Weights of a small transformer language model.
Size: MLP 896 SwiGLU, vocabulary 20412.
Each number is 500 + 50 x the weight over its row's rms, rounded and kept within 0 to 999. Layers, rows and columns count from 0. Numbers have three digits each. The size before them is the row's rms in percent of the matrix's.

# layer 5 MLP gate, 896x448, rms 0.122, rows 43-62, columns 336-447
101:490529470457520487488590465542476465432505461415507485516498596497516513468552510550552438520478484481540513579550515477506606552537556417495490503487490520518537595414471458492482484475428497544575574531475458533517526571469501473482500454513575437448565535566523517491466551488525382651472387559569530577584563512507501545424413493477
099:467510460525517488528526530495420515435589421457481511527515521502524415548588555536471406425474478439519563514478595564544588434454446492550457497454539515568511444533455492542467599507342499438441479515472487526399517533408447426526515488520489510540595435614537417593478569584474424489517501503527500520517506561489492503536516477519
104:499459510447527479420502495572566453462460551474509420549511512458612444492499556450477473521555538458557458511499464448522565501498454495559461545459546545500513465596505413496560464472515441559501497457511540478440556441522483454508510428516452518385475537402493498529562495439501490496478416490520568519551485516556418520457490559639
099:553524499498515526527484516487616543479417443448503500500484422580597550477425472513534473546434594460497372556518521432514418444396546490513470491467464495486468521504536426567456569559562491542477537503493517489411561507502425411467481577431537557547534433462534537494500451450562479484455421508494443543544479632465473476384486458468
101:456474507529498409497567508529579553554545568538518522525566562479516496498516522449486564537543535551520549539644442484567546446532544583562507547464481472476537459518441506554417513495546485532528506523481561455453512520566464496448526504471477509526504537496512456509496485553453590481493548534420576491483482466527512505522522513524
096:471469518514445612455515436512506411499476579481429471514489503468519447513500540476521524561527458486426523473444511484459521545506431591554460407473477440508403486358455457446466494528516463490386458544467561404496565511498488491460548475511406456572486503582552562450498458503543455499583486565430535517526478537492424526508486498427
099:506545579410402484481475469489516429509546478482500479557507443482506433523480574476512433555559456527494472474521574475495509469498600433525435580531446578472475503521603592511439464504391490429472423460507524426600320407508454555565536559466461455518585419501508529472506546483475582545513485600491506513536449454477480526591484391419
094:572506597483561484506474471533464479568475556537441466535521464496472430592515415542501467495490448446538460480510469500473424471534545436497572571499584484450488544525533514590475559508458505407496522491507529443545389504522559480474586478503592517540482512476555491540563494506525502441504501499581482422477443409510513506523483587370
094:502598480507493438462485484465440425565492438562462585464494524467458539506429516414447442534442425428518527489543476494459482503491484503505520508522514488538475496566467472505511513518603545613549555572526454486428458551475526524457543490473625432510491521576410536614566515464521421503483547592521476492530498462499594432537524514510
098:523489470510492475428435473467466529477533552511480517529537488467535533482538472496582497549508461490501660485495491493431404512573457351567539422492442461488538479481488525447461549563536535526528511491504624481526497435426521453404520520577443508576459498522539519519528503488547470486569477538500446492548427508537513571498559490502
105:503555510445488561528521481492509540495523489479450447455534555615583484525604479519567487467480541539555531543502548493452462393536522582531421499464442453588459427456400508485561553398468549469555524415475474573438430485524514535535494480543444541508432517431590593423444500488421485491565474380520517514544520548574413516501496450478
089:498473445461558428503476602526466479550429462461479494504433394466473398531512406494489434504454554570477528423525443485507496392609565475653512528572533462461557491513442427511469348535460484448544448534435581466466482493512506484482540475473529533543474549451460480424522507493444485482497434500378551471426471478502518478432508680429
096:474474449538486431431497464474472500609524587606616530446490500475556460514465423545460451508483487495547512632483521475579470496510451481445561445502459499422459508504466439505455477523406534542544614526519493533502573498398467520495531425529619497503538499461517446522476494422437484489412551491521621480487521522561481435517414567491
101:574480422508450504502510494512444513451532516510556523530476546599510464446486627539486580480588421531467536578434516493546606462546466477563506450519513512508575542540436511586525498466452522548441456444536525519521568511530526549566433599532481445531486472504409444358474395520459444427463461438607475597494555502471552514427583531627
097:530436487604543508533490558579491466490485620449489526587617523542435409527603432509530414408608432611491467455548537520537511541593527486560492502451395531528519445374500416601514473572444482406472420581546472479458630410511507562542496458451426483543529502549487529546528573568425538544510474602500489481522483431524473521455390453525
112:497514524520584516384548488501554459513597558577534432496473560558561490538464506519461471508510430560578531383498534468573535532674491526391482451569421585403500505459497468506525489437496485568542505439543496505488601505452531484420606516532461508430432576449460540476503525510545556479493549421524386492582466540561457415570449506492
090:464590421438552474412453501480534548531471528420480581434446536500500485477502530493503509519401526474525563493511525561486471538483501535533509538509541383599483469467543411572492438503529444472508503522491579445571494414508502582541517430581477502442533416493532491517525563506458527544409441452500506505457450442416490484410486462457
106:484470446533538513431553498532478497515471542519453446608520522454470531452516523533555471464563462529584572538514476494462534440409521613485432442460438542460479500513457468521494519431452567600502527547430442540526498509488434529489529420556467395525439452507467477424523544497547470423459552482486482447530504525452580512477507587488
098:491484450539455572524432497549478480470472488535473528448463579589651471483438551524534473494647484539529545529516519461490457577479545473553438509501525547473543487430535605534473463520459428474533618534514499520618434474477495457540501496557580457498572530463470503526465453436426482476551513448502464420431517458462542620451534495470
096:526595508476530527402581448427555425514504404429472468409523506502532443507508532501554381445492410505449458497478502513466498514498529477589471520523523567482552559509454485488448471493458594489574532530432587515412593491486520437541481486547567521583518518492459519507536466600467492525490540515547508505394523560466632535551389540518
# layer 5 MLP up, 896x448, rms 0.123, rows 43-61, columns 336-447
102:477489424464366618496528444524515470543476523472513479530534459472459442515438426516505452501546578472504572564462500513528617527476464470511384503482497458540466512431534505518576540437477521602496571502470457518433503464446505535475460493599564550467498511510499463500541544452573482625480460475566541485568478548498500487519493561560
105:466559520508466493465471506524557492552359514544529498450492497419442558504498496526446539431573607606542504492457424489416465521480547511532520468447454505492496495429559523534500472451597481472604504572473484540583486479582566462436455487462485491420431545444451504447509489410480517466512512500521460411440495474470470605470537476447
111:511515546524465466489508516512424457512419553581529418517496484574533399477449506588483565544527544497518486523478507518489424471535428586490498544444433553516571434467428546530511499520458462537595581431560522517480421526500424466578459494479534489457478569453475510492541463580556507450559556486390583481475422387456583536444464561418
099:505576537402444457507501544395470528529461466512464558501521451472432499453488436512531528513485523476566525567498429527514549528465435493437575477553495465554436480465615543448506462534469485488428556338456341472395424469382470564452550443560506498542464483498538488457560530502541487475534505501533432490501488582454508525548509541383
100:527428519510500393449568523413554588490479445530506571482534593474427459496536472489524538541467527483485450522628411529436541563487520466522514468458497544483498506546541588552459562473567571646497443521473526450560446497468572609424575606551486420571471520544432491507501468500522450546604500551503471498550532500525537515499416535555
096:517423472449415431507461548517487549479485429509500533453592560502476535444539499495429576538578523499498514529500512502456439589551599482497518566552439495566521418662485471524442550495482569531587478481467491540489493529562503499574434598440552515520543473485485485446468575510488583405453500560481527414509461489471545532417438565523
105:533541510440429529430589467528456501502507455548524565464496510578451465529421569388478523437535514442503536349429538476577563362516611532510535556534502523535367521583507509420424502527492477527522573462577474403586542569487531440576461550516442573526586500424509511574513441508444456638486500509466447503523499533518440536583578547528
100:542471517412514520463547509500379492481457543536378462486483458469490561503601484506448507463446515502529453526524497509537373476438525472481490557647542447472486526437446499577618498508428567468462425526556548427536434500518433531497486428492524516513509538587592497487597471524397495524475530537554494443429469484484513504590489525456
096:483387457479545521563497493606477532408528463449516501513452509483455436453476558538402510421462520459437491516445541571472597532514554423497513586574445517499506490522507443506576463533425432484456456468559465457478484468457545532592524513495454510543480467551561557400508454525439493457539451417469433545525588584599552544539503468541
094:533518554590541426406352461456478483471431545483522427495503526486440449486566498491475436552572482425516552568430493503420483525554397485517515460618496427495485457448422533432412562443526454453420503503405514505491484515497609403460487536476448487565453465526544519515444452467529534497530520459523483427590450560541535540483485494505
108:580450546486474470558524515479560556523594478448459469440499459457556416512562460546462533451471543538556467500491613449447497453601504550535487590464376411596427373433368438525489511437493494628494445500446495602508474440500391514547429550492409496560511482524508498421509473470491489426423487518561514540494586462527445469550497591509
091:487565491450525543460562398435533499509518465510471514434495585511514536497482570477455446505518474440491471541517518471447445497408514556359510517388459513535442495444621519506483582556538502534504498504526445549464490484399488561517526554489512550432528461552493549588529472523488519510522546432535498528497511398515512559461477452626
101:527524424547511456586528450467426508488524523560542575412454506392589482499522378638438519475485500578488467531439472457561541550453489517391456541453453435471482529514482505511470534519490474538481542530511429478523491541454482496420553457472512539479485520474511548604560499521546542453391551414480463507476481560449607402507429533473
095:430537553478494491536558492502481455497408511483462525511462481399419530489544370481533450490453591436502493571509490501512482553490528491469510535531515501497469410445533574400457512544539379427548553577417461530445399478477531463413459417409470529551514470552540486538560563469522550576545533552459471412559404552526482449499413385451
101:421558477435465510449513455450517535519550454574477513493484489440505589441450509536515486505407557414393625473459555438472518494443539527465484465517538473535591517500526566378473499489539479537409574385413613499508393552488461393435512510548541468490524522530565465507423449473555484526426508484494533561487459546416501458524517462506
106:467521507479576445526601520576464523493553568568502440544479478546524465521507514554465475528521578509518529464515542452542504588478470504435542428546442595472476477452479391467474481499513430556547581449582492451549593542446512347414561568534476522448515564480507531549559496416537477508529491455473417489492424453477513494543465528532
087:421525427499553445425494436508590605451472519451439562400404477511542481429530456482543527523465526544534456445521476542490527492438502514490537590510508449591502472452565451594528481509509445452582463488424503489518472481497487502577551366607457480431492424480512473608553610493492465581449492455415481527440445461443534432465490537408
107:511582427534586502511521506516414471475472488576385523514526479536473584368530482549517509614505496512546528479535543553484583528524484478458536452582481538492501510486548549420507496521583536503472479403476542466506514474450424395582424609391526411454507489475491477528517457438402538513505520463451567506471386461517544521526496492520
101:521537478511456557460582520555581610553480467563394508437372487599476464484555440520425497486573404537500553501596504456391562553403487604482592491475576532525509504487521508492451463537545577463467495540434548559496510449453473523576469442522492532485575389512628498461558407517489595513526506529415536495450460433559429558469510377482
# layer 5 MLP down (transposed), 896x448, rms 0.118, rows 43-61, columns 336-447
097:498396574518405584489519521498486439499478474593513507480479550538504556489513465508504503449509555562475493513496480464548541502466553532457499556551467483464538515519524566534444429464526502503497464541526542491444473441478562553584511423479514414584503591509488508506481427599505521497559509433455399604474458519420537404538504426572
105:467430471434453617491463574570421533536499463526565474549443526539435519494506559552523516532573501529534581406520552550488478465489484464571547499475514565633550472377456470572502540536542507538470520481496425515414441454520494537567574503498426511533655458543446508561521550467498529415521469488524514556506536554467482478481446444534
106:586541490515575465558471473540529497522527533465566542443464453550489470461433496529593481549459493570466579520493496483506512521462475476509555476521514526610451497570509465484503589586517453486503536488558466355444480511532458543458453502514460487493537594483420418507594469487518557471488567573482442509504540496451513501487549460559
101:412415552572522505468531529535472492464480439462524437542460491439433567543561492537500464547456617459507530453404572540542561614460475499444532517474397560524540489518471456556519431436511455487482464506440472475547502442571466552616408510551465466375505541622413530472505568566489558472528514541538492420424509493488483488512530539486
101:576451548569552513485422475471491507422428452520556482589488510443517452497535535469539424432458499490491485507519522598548494531570449512467511531436522571556440550573508448621475442456563528516501529535489456489436514593494540564444561582445515549536547566402490585512510519529407555495504528609461495441501503507516491510521556512558
098:402513496531542458542495507532555530369449544530533509544482649520460511481661498494641507435464538555503493467537541521467461482493497463469539477554514508556530496545449520568434498463556534447496408553424546524425535514451442512465572503491506485477482513463567523512417596516507448469465409497554495475479464597442561508472494559518
103:495475461530551490429529474533549535573456557512446492538455485459505513515466476564478493487509601450493558505555482462525533529466489467525478554443594505408518524603500587512548637533528477498491418445406519562534568474501457456527460567559504522529509521540532543519484465438509537509504625430545518532462488567439573493529480459502
098:486458469489527600578523443481413481442537522461417488434471458484504518539423483623479503447498423496581485479489525518560572491561532523497548532511454564528523498575505517463579557527549477548500527524407534417478577479489442423473547527428467436447509572422544500495554523525444529449467527463475559469533575472474561565551537550559
096:510427475488435440547533526486498473466469522538526560550442445501468455511509504489570487537474415535457500486488521470465572418525450509510456548480517490551537469599487524553556480585553426539537570577491401556548478446494446567450519495487558392525518508453446420495458514526457559531612485492456541548530536483451411454546513494418
100:533483508513522490444479508490505407481438534455507474485508518447487482459547492444482456509576515646525539512540514527550507479432508462417485404448514495531491464535483524466567459518523524535433504430386574461556470443507487567465496571486523525506492531429468519433517462474497368477493506499473418439580490534478512529526569556597
107:504541476436483508500469549496491466559464593464524522561520441452463500471523482611509548471544541667516544487492455514523488590550514512546581484460458493490446470461450500557513493521472502546470504462486544522565501530579586540517533519575520485394515566498423586488542482436562500480461542490510450488517466388472502509444339526520
089:511550579526567518458556490578453569505485492449523468539507518404528557478516529485498454484464522536532490537598513503446476522553444465483532511468550524588447543455525510489512582518564546463470529479457488486498497517554500552515525540502540517471573558592589510521462485502465425477497552489518428555520504588534522522474454446583
106:437548539491490615517452493469488450464502429537565552468532481467492509520522621572586439479480513544393618575559471582547525531587561574578473548506448578608567462546417481501558459494427437534454488476522505454507473507510527409451522515544570505585406550525540528517390462592452449594590425507476423423443476529499500552486556535491
098:516510575420454527559447523487494540456515470445535452483529490412525483476563429550494530526598500564527467508481466489497457509454529511499487534461493394510440483444457464384435432568510456463557481547536520453506528484430444465553505433416543494415504599580568463488565522552495523606585508497434535400511557479361515468545467547574
100:455465482500498600388453468516533497514584488488558526549465581499550540564467474435486553491504534379481598395611527443564509477469400463540384479499450502582525500526548505466488498518536468465391513446542516537463500555441542409438549436478512541570507444481487526570427572443573498550497431460565480512529508493480368484452502519450
100:531467515592561489434428568523464483534502502597535472522465563439554524481518551555547362481502481568523556464461512409613431509652534518432462500474462499494575508429467458454523485470418555467543482482478544427542462531570505455418511490567508553548543466491534472519488517497503481575583522510572421444580568597533428522521466545500
094:419521436442472511596463528490487536500589531393519513405449504476502510459486518515553453444500571483525489494495540440493563490530456509481528505434475431541508481422550541526494402557462506535537481514514497518534575395508507514530394456521529473445509377547488497607429446560536598556437394499414395517481447485525494535439525408555
102:536448487566604534440510483508419427527495544496470445470487523508538525417544510450540396540510526397573437529558522499446534551587541517559614589436491511466520595467494513533434488562502475562405499482507487464458437532519568513462511467466499541550519491460500480566530451410365552544495475417556528571545478497501387556522484512424
103:529514531495461567596514554464576599491558509557441514496487501462428424491623425521542510527463611562528547454500528463636529481514491456365469601491513484494532541464433433440471510558459557527501625509387503550561559495519465531520589521587549456513555543529422490524533485503531463496532537569486481502505473459386512497471520491529